config = dict(
    n_layer=9,
    d_model=384,
    n_head=6,
    n_kv_head=6,
    head_dim=64,
    d_mlp=1024,
    vocab_size=16384,
    activation='swiglu',
    norm='rmsnorm',
    norm_place='pre',
    norm_eps=1e-06,
    positions='rope',
    rope_base=10000.0,
    rope_fraction=1.0,
    qk_norm=False,
    attn_scale=0.125,
    bias='none',
    tie_embeddings=False,
    parallel_block=True,
    init='normal',
    init_std_qkv=0.0396,
    init_std_o=0.0,
    init_std_up=0.0396,
    init_std_down=0.0,
    optimizer='soap_variant',
    lr=0.00374,
    beta1=0.95,
    beta2=0.95,
    weight_decay=0.052,
    lr_head=0.00673,
    grad_clip=1.0,
    warmup_steps=200,
    schedule='wsd',
    decay_fraction=1.0,
    decay_shape='linear',
    final_lr_fraction=0.0,
    batch_tokens=131072,
    seq_len=1024,
    doc_mask=True,
    train_tokens=697500000,
    steps=5322,
    dataset='wikipedia_en',
)
Each number is 128 + 24 x the weight over the matrix's rms, rounded and kept within 0 to 255. Layers, rows and columns count from 0. Numbers have three digits each.

# down: layer 4 MLP down (transposed), 1024x384, rms 0.123, rows 163-169, columns 0-127
# gate: layer 4 MLP gate, 1024x384, rms 0.128, rows 164-170, columns 0-127
# up: layer 4 MLP up, 1024x384, rms 0.133, rows 164-170, columns 0-127
down163:076138135115101163120146160137148124166113131085109126123107152104112097130107167142144155048109122173165097095139157134156150098103115165154093093175123154113149155151126122176085132134127140157147170136123140163132136139089150144145121135087162117143141136115094110179104141126150120171185110082146178157097099120119144124101128140109173131126121185143072126158098114137117158152105
gate164:153126136124124132141151138142129124136142149084141116101129100144116147131116106149167120087171116126167181150151174168105121145161128112106097145128158136162117109117105133136112092105140150128119121164139117168171097097121113117158125152142123110153131144091112099171164138128127130148147088152124179153119120146154122102105142094154140147121136130137110156121114143147159138151128
up164:160110127134115104126112137164190115153113136086136140104100129129099121138114142138130146148091162127134135131139133137122108181132105184113160156093092155117114122111127129126126136144099121162097160147118146078138091144159140142148140164134126169150118110123089101115101094132108125121099108111120130164146137143127108133185098123125097103106131132111097092097166125172136143165155
down164:118102125171146141163115108141168117136124111123138129162073135125133125095129113124100154160131124154131109139139135118161138135153127142111116162118121117122128111116157135135167141124135132122124154163100133110166129125154165120111139170159124103073123090098158144094120139109113110132147094137125149139126156146113099160116137118138135148141162047122137135146123103107136133145135
gate165:159138127141133127074083115108143107111096144121126116106174123109133133174154111120115116113150121108114079141148144128145142156128106111138113124128089095118135158101122091136115148124125122134183158102111102131113122088137119089110153111125141166112143136105144104158093122084121131111161111110100140124088139136112120110105137156145114135111169129130146152119099138155096079153142
up165:143113155130096108123128134145147125112117159121124099154147170107155133123117129101159151133097133141154141105121129125142115098118128125068154129147092132121112160141099134154149119117105150137116156112138156085101161133167108156158119164137154145148103120139176131147134147147117058080102112154134122159146115136100150153138152095160106156155155120141184099113149112193120115099172
down165:122135173130125118094094136204160147137124127115099143133137156141126118108144142163102152172176097127102156182098082110121107116103146155133103120171138133099109132097125078113177074154128135108151114107147130150115145153150134168150127141111130115132129114182104099121090154140119088121097110088131108124135126160110161172135119159090118139124125113115105158159128075135127184157129
gate166:162103134132132102139124136101119157108083129132102119197089135075107136136087123116126096162158176105123134107143129133181113127151093154126176143089107110090147150160152129110143114154125061102134111127118085119116138169129142079111166122121109130141164102131114122146140151119143178189165176089124119138117163114142091158095135127137137109095136124088076132105132075122161100112178
up166:204105144113125141175110131141138153096099060103166123204145117138116142172091115117109109105140131116144078091080122169186182068203134147159071151135124119107113178159155065130145138115114178132139175191143113151101118170119123126171150098135109110136174105146145110113118130137123154146127170092146106158093127126082104148133100125073136145127139124102131155087128118081146123130172
down166:135139085092136123158163116142112135126151110125159142142079103093107155103130094145121133167142109149156121132135143159159139130095143132093161147099116129155096133112137131153139101161111103143139125110162140146165105111161136092126133080146092106151166116127101084175103097129125120119156170138073128147074164132131116174099116140088124166150171105134117095103155128110118136106096
gate167:123087157144153098131139120138088124128100129128133116167147120152170146135160115092170109162136133145124143159160129194097139144163143142126121137105150157163132107105143107132154133080117138142141114119147145129113104137124142089080110125146173097133133071113049137120099145170182125156154156163164146143097123113171103090153125147155150176106118140147128111088160125128116139163185
up167:097153140142133114111127129139137096127152094109095089139171134116115122116129140149123150105099142120128082075088144151140137176152122109163161204127147085143149135139138114184107124156144154152153116095117109135131104147106088107085101164145132135131104128127115121124144132141088109112167146186103132126116123106171123138104110124086101154108119126126117157115145103111190140075106
down167:080140117114097150115115157139122110114116125146139131146188147157107105109145152142142133112099111128152146147114114121144117115129134143139123181140167133109156090133125150159132125154112136120127179132142125091145198113075117103115110136109069161118114156099106112071158140151092152148135132152115088088107098127114140168164114085126138130162100114125128131167160122131108123088067
gate168:122164118138122143105146112134106145143105119140108142120130128088128099162113098116123140158173098108123137152132129124116129130144128157142116127121103150135194122147138141130144079127134151163120171166134143085153137099129162119110138094111105096123118152121135098094105160144195073158116140121123096128086102125101148113105078104139100123134111072134146093125148156102147162093123
up168:151151111140185098136145174128138117136139081143099115134115132115123130113142163154148127159147140164172143104119125103104121118187120137099130113131163137140090113103138033112144145143104092145129130191131127090114146110087137101114103086089154097105090135114155151120100087111128107121141114095099140168137161115163125103138138142171141143110145132149118121127176165137130135121153
down168:122142153120105101144147117140100147123130142093151111122140107152112153113083096148100133143128117109164167103112155146160149105129119094139140143146155114124142156116121155092139123155109121130110122094138153150125162123137150048143115101088125122136127131112107124121151104128143132094126133135155106084143118130129151092132108119145157130147144142107131137147115105129118118113162
gate169:137138138122120095138077128132115101149133119112120133125145147132122157119088073157128125138112122122133138098146151077093116157143088095119131136150115144100130142155105128140126096166080129160169142152135118084123118116106140139196100085119165113101156156090093118091121125116158153123132115113128133123113141110123118152125136127145125104093152091121115124123141130143163115122162
up169:093154124129141135117146096139118137179124146102126136102108136131102170125116125123114108134136094141142069145112148122130126117151072107118098162137112141123131144153127117109129081139113138131139156119122136139156123113177110119101136134161116129139145161086109134116131126131122144145134103121145100117144151138081176127144157150123118122108136116136153123152132159129099139140130
down169:114148159128124140132155120089121143120128124133094135139087178130097082116161118116144092117132006144097157127144122128150137143139140115146128127156147132142090114108161146137133124111107108158111124154135143166148141179149106132125100159134067126143103107139099151157137092130118113135122139074151132157118124115163114157165147130148104115165125127162151169138121127130135150124086
gate170:089136092159102110109130125130124149151133108097145110096103099074152125160118099110133119130100136159160131109147100170131142122150147140098122141176154144116152131121146122105101177069129122111167158127127102088115158132098121135147105088111105127088144141113142149124087106099121154138120113112110112168126087141109126147118160121078118136136139170150167124116144141123139090120149
up170:124167161153130127109103114130132155115124083137085121084126090112139124141140119143131163142149094113134114125158126134077164082131110113114112129139104161133092097116099165172116127095097111128068150093107166125147133155125106153098156112083179081097177100127105075106178164143097118118086113125120138123124119163147148125113126068115138195143127126139140132162070122111130128095146